{
  "qk_norm": true,
  "final_lr_fraction": 0.1,
  "max_steps": 3707
}
Each number is 128 + 32 x the weight over the matrix's rms, rounded and kept within 0 to 255. Layers, rows and columns count from 0.

# layer 3 MLP down (transposed), 1280x160, rms 0.245, rows 902-944, columns 0-79
[[ 80  82 104 167 139 146 173 131 163 103  75 140  82 110 107 158 162  56 171 113  99 151 113  52 133 115 117 183 171  61 135 157  88 110  96 172 173  80 142 131 110 146  74 127  96 126 148 173 198  89 159  96  85 119 194 107 155 107 116 168 107 147 135 124 187  91 115  90 128  70 136  84  84  97  93  97 100 144 182 169]
 [106 140  99 171 120 169 127 105 126 107  93 129  38 136 184 139  94 170 120 131 200  62 103  71 128 132 169 133  21 111 134 134 120 171 155 123 112 133 120 103  83 158  99 151 121  61 154 128 173 112 160  96 153 104 144 142 167 136 118 117 145 115 108  89 119  70 133 153 138 139 212 139 116 124 140 164 109  96 161 106]
 [122 114 122 122 140 118  86  97  84 112  77 125  86 130 163  82 141 141 116 100 153 141 185  62 100 116 127 130 225 171 113 103 135 124 124 155 156 168 151 162  85 136 164  97  72 161 120 105 156 141 146 148 137 173 144 127 160 135 134 186 165 125 150 152 127  92 125  93 133  70 101 153 114 116 120 177 163 134 156 145]
 [ 91 102 117 129 108 109 144 130 136 102 153 102 140 156 115 134 173 168 119  87  64  95 127 120 172  74 133 136 139 170 197 158 163 191  82 173 160 106 120  70 100  69 189 115 166 125 146 193 150  83 139  76 109  62  83 128 109 139  98 166 207 111  88 148 127 165 116 122 144 126  72 151 101 112 114 165 207 132 146 152]
 [175  94 126 119 105 121 200 117  99  59 203 106 134 148  88  34 128 154  61 114 161 138 184 132 124 133 174 112  88 156 164 147 129 102 175 117 112  93 100 158 109  44 118 132 130 165 194 108 148  95 128  67 151  71 136 162 111  90  97 133 142 196 152 137 149 179  71  78 153 139 102 109 129 127 131 135 173  77 129 117]
 [145  93  42 140 176 126 135 142 127 104 199 148 120 108 125 153  94  82 109 152  93 137 121  52 165 104 116 103 125 113 128 120 120 140 151 111 135 101 129 135  90 145  73 184  84  57 102 111 146 122 108 182  91  52 113 127  96 123  39 110 111 127 147 164 134 153 148 130 160 128 128  74  56 104 221 159 158 112 144 129]
 [129 148 173  86 156 147 166 161 137 121 136 166  97 133  84 100 110  89 219 133 152 166 172 108 127 146 126 132 142  84 106 109 114 159 113 131  80 136 153 153 119 141  83 109 137 167 129 100 119  97 126 133 151 145 116 118  60 101 182 126 108  92 123 158 133 182 114 176 188 126 143  88  95 105  86 133 112 190 154 103]
 [173 110 170 167 105 152 141 126 138 158  28 139 135 141 189 141 190 140 142 139 113 179  68 163 106 107 234 165 151 105 138  86 170 169 124 109 117 128 109 173 136  84 154 128  77 157  79 122 190 102 122  93 120  78 177 196  96 109 117 149 114 146 141 123 174 124 133 157 100 145 143  66 139 142 138 113 119 151 125 121]
 [176  81 140 133 146  99 118 159  99 122  91 173 100 120 117 148 154 134  85 156 125 115 111 140 107  84 124 127 144 115 160 139 157 102 135 133 137 114 181 148 124 120  86 129 132 143 119 113 131 125 130  95  96 147 134 110 175 139 101 135 121 117 125 148 137 106 144 105  77 135 151 148 172 166 160 182 131  98 170 134]
 [109  80 133 124 118 123 158 138 135 116 123 132  94 132 140 130 135 114 138 138 139 135 110 118 132 121 104 112 156 136 117 135 141 131 133 136 130 139 109 126 143 127 138 106 125  87 126 156 128 118 136 153 123 118 136 126 155 125 135 134 135 103 127 150 128 138 120 143 137 119 134 106 127  99 115 131 111 149 125 131]
 [ 87 156 107  93 141 138 130 146  56 115 123 122 159  79 117 176 143 119 122 156  65 109  94 135 108 126  76  64 154 144 108 147 146 178 128 153 114 183 117 157 186 105 107 128 171 172 111 124 120 125 105  72 110  93 120 184 117 107 139 130  74 156 108 126 136 111  85 122 132 133 107 147 163  94 170 130 131 118 137 172]
 [164 120 101 172 175 110 142 128 137 156 109 137  93  70 108  97 188 157 176 138 102 138 129  95 175 128  95 109 152 176 161 166  95 137 146  96  99 117 123 116 160 103 179  97 112 102 184 152  76 162 150  90 103 109 144 170  98 152  80 116 153  86 131  71 168  75 173  88  93  87 168  85 166 112 164 137 135 108 127 122]
 [106 131 106 162 119  93 125  85 127 192 167 126 141 165  91 145  89 106 178 124 131 163 186 104 127 183 123  93 198 109 157 118 133 129 159 131 131 119 134  86 119 147  94 121 132 165 182 134 128 123 185 102  67 112 165 181 143  96 164 111 155 136 151  99 121 141  87  98 168 151 126 151 106  98 123 190 215 149  97 145]
 [118 186  89 187  72 157 123  91 170 184 108 150 105 155 157 226 122 166 141 189 169 100  27 151 142 109 151 161  87 100  95 108 128  97 164 154 135 110   0 109 137  81 105  96 114 121  64 134 112 105 125 116 149 181 146 139 193  93 150 117 102 142  82 188 112 135 172 111 139 135 118 139 137 149 113 134  81 211 100 170]
 [102 177 112 133 164  73 138 147 140 139 199 178  92  84 142  92 113 118  26 123  75 121 126 120 100 211 149  54  78 106 151 141  55 128 101 156 155 149 126 139 105 137  53 136 110  76 117  98 154  85 160 175 141  68  78 121 182 109 135  75 139  95 169 143 150 160 134 157  89  66 140 206 122 140 204 113  79 113 144 181]
 [105 179 104 136 116 143 165  70 188 117 164 108 149 132 119  93 134  92  98  93 127 132 175 103  90 129 151 116  77  98 100 135  94 192 164 117 143 140 124  95 102 152 112 168  72 146 130 165 143 116  88 156 156 132 173 111 148 128 152 119 160 102  83 143 163 108 144 101 213 125  95 131 161 218  97 130 145 128 107 103]
 [109  93  98  87 153 135 167 180 172  98 149 142 112 130  88 110  67 175 131 117  82 172  93 107 164 113 119 130 107 157 149 196  39 125 155  77 138 165 143  89 135  65 124 150 167 127 129  97 179 131 101 119 148  93 160 119 124 121 120 117  86 173 157 157 116 109 106 142 113 171 160 172 104  94 141 109 122 129 156 118]
 [ 79 120 197 131 114 113 129  78 119 117 180 128 136  99 115 162  83 180 164 168 158 140 167 124 141 170 109 135  89 162 158 138  83 122 154 101 176 192  87 122 150 121  97 173  88 104  76 119  74 141 121  76 124  92 207 159 148 138  38 116 111 152  86  74 170 131 176 134 199 161 161 118 179 161 160 132 103 153 155 131]
 [101 162 126 138 120 138 112 119 195 131 144 187 162 153  61 118 155 114  80 111 100  89  85 115 106 129 202  76 131 140 143 145 121 164 123 168  97 102 106 102 117 118 119 182 120 179 156 141 124 132  85 161 180 136 129 121  96 175 149 148 179 106 108  81 148 147 108 133  79 186  48 135 174 142 119 126 125 167 173 101]
 [121 163 175 152 136 116 126 174  99 155 169 119 119  55 110 131  80 163 149 138 139 129 132 121 140 138 120 128 100 168 147  89 102 163  37 103 116 122 154 175 115  93  69 178 150 120 147 147 170 164  68 177 140  28  94 150 112 204 122 135 144 134  93 102 144 132 120 110 174 174 152 127  81 136 137 158  88  72 108  81]
 [152  94 136 130 165 153 147 103 111 143 107 112 110 142 120 165  62 123 132 145 131  75 147 127 120 101 161 116 175 138 140 103 177  82  71 107 134 154 123 151 118 108 113 150 105 129  85 183 152 163 168 133  94 100 136 145 178 122 143 150 119 136 173 106 121 158 169  73 123 103 151 108 108 115 117 116  64 135 111 104]
 [128  96 116 100 146 127 145  99 128  92 149 120 114 104 177 119 152 163 105 115 161 124  94 117  97 159  96  51 159 139 131 133 148  89 110  39 152  69 108 156 144  91  90 155 136 131  92  96  81 114 131 141 136  98  88 142  87 147 135 119 128 127  92 107 105 152 109 116 104 146 173  96  56 139  97 102 115 119 110 143]
 [174  65 157 127  93 174 141 157 109 141 159 185 157 168 150 135 122 108 100 182 108 162 157 145 102 129 110  57 124 157 135 154 123 134  86 120 189 137 108  95 153 154 108 128  85 151 120 158 135 121 103 126 187 124 102  88 130 140 136 191 144 117  78 168 102 137 153 175 117 129  87 142 171 155 136 156 122 133  71 105]
 [113 121 146 145 169 124 210 134 111 152 104 142 188  92  92 127 235 121 173  15  91 128 107  65 145 128 127 150 125 144  53 144 162 112  69 151 109  44 135 133 188 148 149 135 101 121 110 171 120 206 162 232 140 112 113 174 130 146 223  95 166 140  98 124 138 152 124  94 120 147  81 118  91  98 176  80 110 106 135 102]
 [129 127 102 123 123 142 161 119 161 164  88 136 104 183 101 113 107  77  77 158 135  79 141 112 107 120 156  93 152 175 147 140  72 101 157 148 147 136 113  93 130  98  96  56 117 122 155  73 105 120 127  99 151 139  78 111  51 195  90 208 136  77  69 131 129 194  83 116  88 105  87  91 158 106 110 108 101 146  96 105]
 [142 118 183 124 144 125  98 137 137 136 104 122 174 196 117 159 126 201 143  84  64 142 124 139 176 151 194 164 157  83 143 122 147 106 147 147 192 139 143 146 127 106 134 136 151 129 103 164 161 148  96 134  91 169 149 198 114  96 117 143  59 128 149 206 137 111 161 114  98 168 114  77  96 122 142 119 123 119 111 153]
 [114 159  88  81 200 222 147 174 146 122  17 165  90 128  66  90 117  93 169 121  78 174 134  92 127 121 148 121 119 108 123 120  57  72 163 116 186 148 133 144 140 126  88  61 162 125 156 110 163 155 161 165  90  93 176 127 133 144 198 139 162 115 138  67 153  80 106 211  87 110 149  65 127 103 194  69 134  92 158 172]
 [116 135 151 136 116 180  77 135  40 127 154  53 115 146 177 103 129  91 129  76 171 130 144 111 160 154 111  84 118  69 103 135 162  95 107 112 133  19 131  99  93 127 156  98 124 167 115 160 155 119 120 124 135 133 140 169  93 131 172 143 122 138 112 136  85 105 163 165 177 122 110 101 140 172  27 121  96 110 130  63]
 [140 142 134 134 128 142 140 133 147 120 126 127 126 127 130 136 124 114 129 135 142 110 112 133 121 134 151 122 133 124 119 125 134 141 122 114 124 126 129 114 130 121 109 115 140 120 134 138 139 125 140 136 134 134 140 130 117 133 125 108 128 115 122 133 119 124 120 114 117 111 119 137 124 121 126 122 106 133 119 146]
 [127  95 134 139  80 138 135 105 117 114 137 156  91 136 116 202  72 126 112 143 126  80 104 177 131 125 140 152 161 118  43 156 125 138 105 136 117 169  73 103 107  46  48 179 157  80 121 128 138  75 103 174 160 126 133  83 127 113 121 131 116 113 130 169  87 135 149  95  99  59 203 103 103 164 161  94 164 159 113  91]
 [104 149 215 106 113 116  90 125 198 159 118 142 102 157 122 101 194 132 144 119 130  55 102 118  74  46 119  87 112 116 100 170 110 119 124 121 134 117 178 111 141 119 126  86 140 178 118 149 130 141 158 165 162 147 124 166 119 151 103 150 110 155  61  94  89 134 144 143 156 165 152 118 135 155  95 123 208 106  70 102]
 [137 152 159 112 106 160 144 174 112 142 116 125 111 175 106  55 117 166 132 133 160 147 115 111  83  98 144 179 127 134  93  86 149 105 168 129  92 138 184 134 131 121 119 119 142 137  90 134 148  70  78 146 105 121 158 122 137  85 167 130 105 185 106 123 151  61 148  54 137 156 189  74  71 136  92 133 145 139 162 145]
 [119 144  74 154 142 138 141 131 152 147 129  96  82  96  97 142 132 186 146 186  36  88 168 152 177  73 125 145 103 107 127 144 116 145  73 147 139 121  91 116 124 149 133  86 104 100 146 101  96 101 136 109 104 114 176  73  16 103 161 127  94 148 137 106 147 175 148 113 125 132 157 117 200 134 131  79 150 122 162 137]
 [159 100 143 113 129 113 138 142 115  99 143 140 105 154 149 136 193 153 142 140 162 129 127 136 103 119 134 151 115 177 125 181  99 126 114 137 124 103 137 129 137 159 153 158 155 172 162 129 158  76 160 123  88 103 158 146 123 126 147 138 152  94 125 150 121  85 156  98 135 102 153 125 120 152 163 105 111  74 117  90]
 [ 75 140 155 148  51 115 114 166 111 152 124 138 136 129  85 133 149  16  97 102  56  89 172 111 101 132 111 162 144  79 111 133 103 164  72 132  65 101 121 149 139 187 103 150 122 193 223  53 128 143 104 140 143 107  89  62 219 112 193 119 128 174 182 105 162 113 121  82 135 126 178 103 135  78  55 189 123 188 157 126]
 [128  94 187 183 128 159  92 101  58 138 113  88 115 122 172 138 109 121  87 152 162 105 110 145  89 145 128 108  76 130 110 131 168 124 139 111 165 129 131 152 122 132  63 115  98 163 120  71 166 160 169 131 151 158 144 153 138 133 133 122 173  89 163 168 130 112 190 121 142 103 143 141  58 152 182 110  94 136 151 110]
 [103 127 125 191 128 185  87 120 144 134 120 113 124 197 143  98  63 152 166  90 160  95  86 146 124 155 148 169  96 132 121 115 148 117 133 136 129 138 170  83 130 120 157 165 116 152 117 211 144 140  98 130 173  85 197 136 176 127 132 103 131 106 125 112 181 118 133 140 163 165 124 147 105 150 124 108 135 118 130 152]
 [135 123 116 133 191 117 108 152 122 148 192 147 156 171  78 191 144 182 110 210 161  96 123 145 182 117 139 110  87  84 124 130 117  88 136 122 173 160  86  74 103  90 161 149 150 148 154  94 148 131 106 115  74 169 124 184 127  81 115  97 122 141 164 148 103  79 175 121 136  83 126 198 137 107 158 104  87 116  84 115]
 [134 126 171  95 159 182  84  97 128 145 187  90 137 169 135 118 113 114  83 167 164 137  85 136 122 141 138  91 153 142 113 153 105 110 149 142 119 106 119 127  79  93 132 144 160 149 126 142 144 164 149 116 146 123  75 109 127  91 188 140 113 144  91 160 105 119 107 154 111  87 119 122 174 105 182 105 114  86 186 158]
 [ 65 140 148 162 119 137 151 122 110 122  92  90 131 150 149 128 108 155 132 133 124 119 145  93  72 131 131 138 180  93 151  51 153 157 150 164 139 141 131 150 119  97 135 118 163 148 175 141 176 145 173  78 144 146 120 172 151 120 143 100 156 138 156  88 123 174  78 112 112  86 127 137 121 151 111 110 189 110 105 156]
 [100  97 136 139 182 146 130  89 105 139 112 131 133 186 148 137 147 163 120 146 116 152 143  89  58  69 142 137 143 137 116  90 131 174 114 153 148  86 124  87 165 149 106 124 129 132  90  69 156 117 152 132 172 130 127  68 147  88 141 112 119 130 122 178 117 129 109 113 156 115 185 132 131 124  58 119  78 125 103  70]
 [146 143 145 101 136  98 113 148  87 100 137 112 108 142 120  86 116  88 152 161  98  98 110 131 123 150 104 167 151 120 100 130 123  88  92 131 174  85 146  70 130  75 148 121 120 221  75  96  95 107  94 122 150 175 114  85 160 180 132 163  81 181 153 149 131 170 206 136 162 177 146 188 192 162 115 139 120  99 156 127]
 [137  61 124 167 111 102 106 133 136 106 131 106 106 142 163 173 160 151 134 150 151 155 115  99 105 103 108 120 165 117 125  99 136 127 155  64  81 162 123  95 101 140  99 115 148  56 184 126 129  90  97 109 149 190 100 128 170  90  96 165 142 132 114 203 117 123 147  84 183 155 130 123 158 128 171 154 107 112 119 135]]
# layer 3 MLP up, 1280x160, rms 0.243, rows 903-944, columns 0-79
[[157 113 143 178 137 117 159 126 129 117 134 149 150  76  81 174 196 135  87  66 129 106 163 160 106 172  63  72 148 110 142  78 125 121 149 144 118 139  64 147 206 152 138 121 144 144 104 144 114 113 138 188 146 127 167 109 136 162 151 129 107  86 141 116 103 138 119 105 165 147  57 137 142 105 108 158 170 171 189 114]
 [142 186 138 146 162 126 137 107 107 141 102 166 146 183 150  72 144 147 146  90 173 126 119 174 104  72 123 143 109 131 105 161 143 108 122 178 137 186  57  83 147  61  61 102  68 116 106  92  85  93 170 128 163 135  85  67 112 157 121  37 126  92 179 140 172  88  90 117 117 236 136 109 165 111 130 212 151 143  91 143]
 [100 202 146  70 127 134 180 127 108 131 153 113 134 141  72  96 146  79 109 206  73 113 149 128 179 136 161 115  76 119 141  80 188 148 180 124  98 128 154 154 202 164 151 117 148 132 122 152 157 156 121 173 134  85 103 148 150 127 163  86  98 188 150 130 143 119  84 169 144  90 108 126 117 161  98 178 156 150 128  87]
 [ 86 140 177 129 127 120  60 157  96  69 147 134 133 162 105 133 134  76 125  74 137 127 131 210 111  96 123 145  84 121 117 146  94 112 145 137 131  89  90 119 211 130 140 128 105 143 126 111 103  99 158 130 103 193 160 174  62 130 132 109 106 159 156 106 148 146 165 131 134 131 134 133 197 162 114 104  74  96 171 202]
 [ 89 142 143 114  54 125 105 111 127 148 170 137 149 103  49 153 206 154 144 153 117 179 141 130 133 134 154 168  89 132 135 115 114 122 114 121  94 106  83  78 180 125 117 178 175 102  98 113 124  62 116 103 111 149 115 139 106 109 103 110 121 105 138  64 145 163 132 107 189 150 192 116 120  40 168 211 176 149 164 103]
 [ 70 146 152 110 104 139 122 129  60 145 118 114 164 125  97 135 150 144 108 113  85 195 147 138 131  98  89 115 131 114 147  78 137 198 121 146  99 135 136 116 107  80 135 110 105 143 115 141  85 113 110 149  98 195 156 131 134 152 122 160 130 135 175 179 147 142 167 142  77 148 134 158 123  88 152 158  81 113  89 135]
 [152 170 134 152 140 114 173 113 119 124 136  72 158 134 151 126 121  91 154 194 127 147 117 141  93  83 201  85  98  43 199 145 123  84 112 164 196 121 107 132  98 115 153 125 159 164 123  81  88 165 118 123 145 136  67 139  90 138 121  92 125 130 207 141 176 123 127 122 152  95 129 140  93 138 149 138 142  60 127 159]
 [131 172 157 170 142 136 154  99 147 121 130  80 159 145 143 147 164 100 165 129  95 151 126 111 129 124 125 127 144 123 102 106 129 144 130 116  85 169 109  85 137 159 171 131 136  86  93 125 162 123 152 139  82 150 129  99 108 148 107  91  82 114 151 128 128 112 160 102 163 114 149 156 129 109 146 111 106 106 104 116]
 [119 125 151 129 149 119 116 134 135 117 105 127 140 120 124 122 115 144 123 111 135 113 133 119 130 129 124 139 112 127 138  93 124 135 122 136 148 116 140 138 117 150 126 123 128 148 137 110 105 123 115 119 111 124 118 119  96 130 115 129 135 124 140 162 152 116 142 124 117 137 123 109 131 144  90 142 145 122 131 133]
 [106 128 154 114 121 126 108 156 159 123 116 155 116  85 107 125 116 144 135  79 134 178 142 117 131 109 136  84 101 110 116 162 107 124 174 109 137 129  94  85 183  91 116 133 129 135 155  67  62 167 142 109 121 154  99 142 106 121  69 156 164 164  81 119 138 111  88 135 158 105 162  94 121 171 152 163 148 173 175 115]
 [105 113 148 124 180  94 103  89 177  86  77 145  76  79 122 165  96 153 111  92 160 140 152 105 149  97 141 129 147 164 109 189 132 128 164  91  87 107  72 132 149 125 122 128 127 134 142 157 123 160 127 104 109 133  89 132 127 142 162 100 102 173 138 110 120 126 215 108 155 133 127 129 167 151  98 162 129 153 177 107]
 [133 158  64 132  92 146 166 149 136 135 109 106 101  56 110 140 116 103 170 151 108  72 140  87 176 165  82 155 144 122 115 204 135 180 131 134 173 116 116 143 140 222 117 140  93 113 116  88 164 159 120 136  89  93  96 104 144 143 108  57 111  99 122 132 124 103 151  90 141  98  67 137 121  82 147 142 132 160 170 189]
 [110 106 119  88 111 157 162  84 162 129  97 128  71  98  88 130 121 145 177  71 163 155 176 190 171 211 148 122 121 103  61 123 127 122 118 132 166  67 141  66 155 133 119  93 186 115 114 120 116  92  79 137 119 125  91 165 100 117 146 142 148 161 118 153 134 156 100 168 198  80  51 111 137 123 108 170 124 127 158 147]
 [208  89 105  93 178 108  98 153 156 131 135  87 144  85 115  94 158 128 115 165 136 128 146  91 110 194  65  77 159 100 102 108 145 157 148 195 116 111 124  94 129 145 146  97 145  79 152  99  94 145 181  73 131 153 130 163  80  70 163 151 126 138  89  64  57 148 167 135 149 146  92 134 168 119  55 113 156  75 123 159]
 [ 69 178 142 118 205 116 172 154 114 122 102 130 103 112 118  84 161 137 127 114  90 159 101 156 162 159 123  89 170 139 119 118 164 164  82 133  79 108  81 113  91 104 157 137 138  78 118 169 120 119 110 116 206 147  97 110 118  83  93  82 125  93 103 160 110 163 105 159  94 122 137 105 141  94 120 131 148 135 173 104]
 [184 122 173 126 178  95 142 133  94 106 183  60 145  95 113 126 123  85 123 139 129  82 191 134  91 150 115 145 166 159 111 149 129 137 112 153 112 147 126 144  82 187 116 171  99 160  98  86 113 113 126 149 136 108 139  79 133 163 158  48  81 115 116 126 194 156 131 116 127 140 109 102 150  95  77  76 101 118 109 152]
 [123 148 146 129 146  93 153 139 132 131  82 151  88  97  78 111 143 122 148  82  89  99  45 113  85 112 167  90  84  75 128 125 149 146 137 130 149 110 101 163 156 107 152 200  97 127 178 149  99 134  60 201  85 178 102 123 112 126 164 122 115 105  85 140 104 154 137 172  85 127 120 119 126 122 151 161 146 149  98 175]
 [163 153 120 166 162  97 152 105 135 168  91 168 166 116 121 153 150 104  59 132  96 119  91 210 155 168  90 136  96 127 141 106  97  96 196 169 143 155 131 152 136 152 135 124 140 135 144 130  88  76  55  73 102 143 134 143 130 166 129 154 123  33  91 153 134 123  98 154  82 104 136 104 145 148  84 157 131 112 184 134]
 [ 83 153 104 164 158 123 110 129  69 140 165 106 157 111  83 125 144 104  64 162 131 158 112 150  99 129 120  98 117  91 136 156 145 109 154 148 177  52  91 135 154  83 131 108  95 103 111  72  96 135 171 135 127 128  87 122 102 149 144 107 140 170 127 139  76 113 152 163 112 151 103 172 193 160   0 114 184  75 168 165]
 [177 137 165 120 147 167 112  98 160 135  99 166 132 134 133 129 135 138  89 134 100 137 103 132 131 128 125 138 108 101 124 161  98 133 147 143 109 123  61 111 104 110 127 128 162  92 145 140 178 170 151 188 131 129 149 135  55 103 145 133 122 132 107 109 123 140 104 138 120 105 123  90 137 106  75 131 146 167 173  95]
 [102 122 131 120 149 116 160 114 135 116  99 133 163 126 136 125 201 110 108 110 140 190 150 136 156 160 138 130 117 105 180 139 124 110 126 136 114 105 127  96  94  75 111 153 136  80  86 100 154 119  99 126 130 153 138 128  82 134 138  96 206 142 190 150 100 159  76 202 129 136 148 112  75  78 130 145 178 206 123 122]
 [125  96 127 158  88 163 164 163  80 128 116 163 132 151 100 126 148 142 139  82 115 118 107 146 126 138 107 147 108 154  92 148  93 105  75 130 134 112 133 171 182  74 118 104 148 184 185 117 166 117 189  81 117  36 158 176  68  59  93 101 128 149 128 155 190 165 153 170 162 145 118  96 144 130  72 129 146 134 139 135]
 [137 134 117 133 146 170 115 116 149 169 129  71 155 167  85 125  89  96 136  76 101 113 124 194 145 172 166 112  69 186  89 105  71 161 114 125 108  57 157 119  77 117 174  51 143  50 130 175 155 151 184  64 105 154 127 114 109 100 148  62  88 168 131 104 213  77 120 101 130  94 159 111 170 108 130 113 141 152 136 167]
 [209 164 154 133 126 133  99 108 132 136 125 132 132  87 153 106 140  89 167  29 136 182 141 155 117  94 141 113 126 152 105 150 198 200 119 105 136 130 102 134 202 138 112 126  57 118 177 129  98 102 120 145 169  98  77 130 100 138  30  53  48 105 209 126  42  54  91 144  64 130 127 123 135  94 131 183 129 130 139 184]
 [119 169  83 133 102  82 173 148  74 110 143 123 129 111 154 106 142  84 163 133  69 111 104 185 116  69  92  88 118 176 143  82 109  67 167 130 133 190 111 119 134  84 135 153 171 120 101 171 143 105  86  76 115 137 149 181  82  85 114 163 159 130 102  87 142  66 123 165 133  91 115 112 142 174 125 131 149 126  91 132]
 [132 191  88  91 202 194 127 111 152 233 123 122 172 131 217 162 192 127 174 140  99 123  96 161 101 140 143 112 149 137 122  90 122 174  67 154 103 126 102 152 110 175 143 177 107  54 139 150  76 165 113 210 168  84 196 117 136 176 230 112 159 177 171 191 151 127 134 111 121 107 137 146 147  90 118 119 138 151 139 204]
 [128 139  94 132 135  87 100 141 121 105 109 142  92 135 172  70 158 130 154  99 134 112 102  90 173  78 139 141 112 143 128 146 144 152  81 138 169 131  77 127 117 158 137  55 147 123 133 123  88 120 164 139 171 123  88  95 171 178 131  43 112 141 131 129 146  91 135 113  67 127 125 155 138 133 148 157 150 158  78 171]
 [132 145 117 119 125 136 128 127 123 128 138 131 141 118 131 147 126 120 127 120 132 133 129 127 128 136 115 138 128 125 138 125 124 130 128 132 134 118 122 117 153 140 134 130 130 120 133 129 117 122 128 121 120 124 140 141 133 132 136 121 117 121 137 118 116 136 128 119 135 121 125 121 129 107 111 146 124 130 128 129]
 [157 135 184 129 133 144 165 114 138 158 108 169 110 166 161 176 170 115 155  91 136 177 152  92 134 154 118 135 135 127  99 114 112 156 122 116 116 174  60 136 181 110 114 111  87  96 133 102 173 115  95 120  96 170  92  64 123 113 131 108 109  85 148 143 172 112  60 120  92 134  65 123 147  66 112 146 154 167  95 122]
 [163 149 176 143 128 122 172 190 111 166 114 155 162  43 121 103 116 106 139 123 149 128  81 146  87  99 134  51 116 124  98 124 131 136 124 125 190 139 165 125 155 110 139 130 102 108 115 119 102 132 173 159 108 129 160  70 120 130  63 138 125  74 135 108 125 148  88 136 131 170 131 104 147  82  90 110 189 115 148 139]
 [154 194  88 124 123 119 130 157 130  85  80 150 206 130 120 136  95 133 128 126 167  85 154 147 121  86 118 105 147 147 113 103 172 106 136 129 104 142 168 142 102 154 159 181 156 138 143 184 172 122  91 159 133  54  74 197 118 117 128 174 147 180 117 151 115  97 132 141 117 151 108  99 108  95 108 213 103 116 146 106]
 [143 124 109  92  96 132  94 156 129 104 170 117 147  91 127 120 160 134 143 114  86 112 128 119 147 146 103  89  72  97  83 116 119 152  93  93  89 117 143 184 164 118  88 164 129 118 194 106  48 140 129  89  98 134  69 119  92  95  38 135 159 159 138  59 102 116 178 145 137  91 156 150 124 126 133 136 158 121 163  59]
 [149 121 146 119 109 225 138 118 119 133 126  84 139  96 148 170 159 115 171 142 136 163 145 188 161 173 147 140 152 191  70 124 122 134 116 183 134 103 196 104 113 162 101 169  72  90  76 102  98 149  82 120 163 169  93 137  72 113 152 109  88 126  69 140 102 176 111 118  84 131 122 151 103  67 114 180 134 138 167 124]
 [167 120 103 141 147 156 129 100 163 152 123 126 161 117  94  89 155 106 121  92 151 113  96  58 110 130 148 127 108 170 119 208 159 101  83 130 186 106 138  99  63  94 104 193 135  50 126 115 110 191 205  96 110 135 118 115 135  91 157  36 124 104  79 176 134 147 192 208 101 123  99 106 164  79  56 140 132  83  48 139]
 [104 148 147 155  55 160  93  94 198  83 118 189 129  92 103  68  99 144 117 167 112  85 169 117 177 137 118 173  95 127 143 152 132 154  42 147 110 147 160  97 128 153 132  90  92  62 141 138  76 143 101 140  64 124 138 142 155 127 144 108  65 140 198 133  93 129 100 150 151 171  72 171 149 125 147 127 176 132 110 132]
 [ 84 157 109 119  56 168 188  90 187 131 121 109 158 125 104 166 184  81 152 103 140 252 176 194 135 116 169 175 122 142  94  95 164  80 132 114  86  90 123  46 155  46 133 106 204 118 109 127 123 146  96  72 123 135 149 136 142  86 139 126  70 141 125 170 163  58 105 112 148 212 114  90 167 122  73 124 133 135  96 145]
 [153 131 160 113 171 124 146 152 135 127 113 143 114  58 157 122 131 187 126  90 122 117 171 163 159 155 167 136  55  95  65 163 134 125 154 155 109 124  97 117 123 130  96 182  87 147  67 123 155 108 116  80 155 134  97 130 112 100 125 143 145  61  62 159 106 116  65 153 150 146 128  98  88 142 107 167 144 134  81 125]
 [118 142 189 174 124  83 130 157 105 100 195 157  91 143 126 161 141 153 113  74 142 148  94 122 123 164 113 114 100 105 127 127 130 168 125  71  65 104 113 147 101 116 134 168 208 135 158 137 167 138 136 142 107 188 153 143 160 122 125 171 134 146 106 148  99 137 148 113 156  89 107 104 109 130 110  97 158 102 140 125]
 [ 82 141 118 169 145 105 123  66 142  68 139 118 110  53 121  90 220 117 170 163  83 108 142 120 152 163 128 148 107 117 101 143 159 185 136 114 126 120 194 148 160 136 111 177 104 153  91  82 167 127 135 112 134 122 112  95 108  89 140  91 128 126 142 114 140 131 179 105 132 114 104 132  90 126  84 173 135 135 124 143]
 [174 133 155  92 105 181 179 159 107 172 126 187 109 165 132 112 145 165 219 102 149 132 142 173 195 140 149 111 118 133  72 114 154 133 101 100 165  77  80 124  69  96 125  61 170 123 147 128 168 118 140 160  88 106 128 139 141 131 158 113 131 105 110 141 173 157 119 151 184 169 125  75 171 166 139 180 149  93 116 156]
 [119 120 124 140 138 159 168 161 111 133  96 161 115 111 158 123 122 106 141 113 156 178 119 176 123  83  69 158 171 106 110 124 139  96 154 115 108 160  97 124 184  58 144  84  66 125  87 154 139 129 127  97 132 188 121 162  96  89 107 111 112 177 152 104 114 101 190 126  94 143 104 115  81 155 122 176 127 107 168 136]
 [120 156 117 129 133  78 119 115  84 158 167 172  60  71 132  69  96 138 131 173 158 145 142 180 174 165 152 114 135 134 102 139 166 131 167 117 133 132 110 165 130 106 127 225  70  59 205  70  62 163 171 143  84 141 161  61 170 129 123 137 108 137 133  61 117 133  95 176 143 151  11 131 134  88 166 127  70 159 138 143]]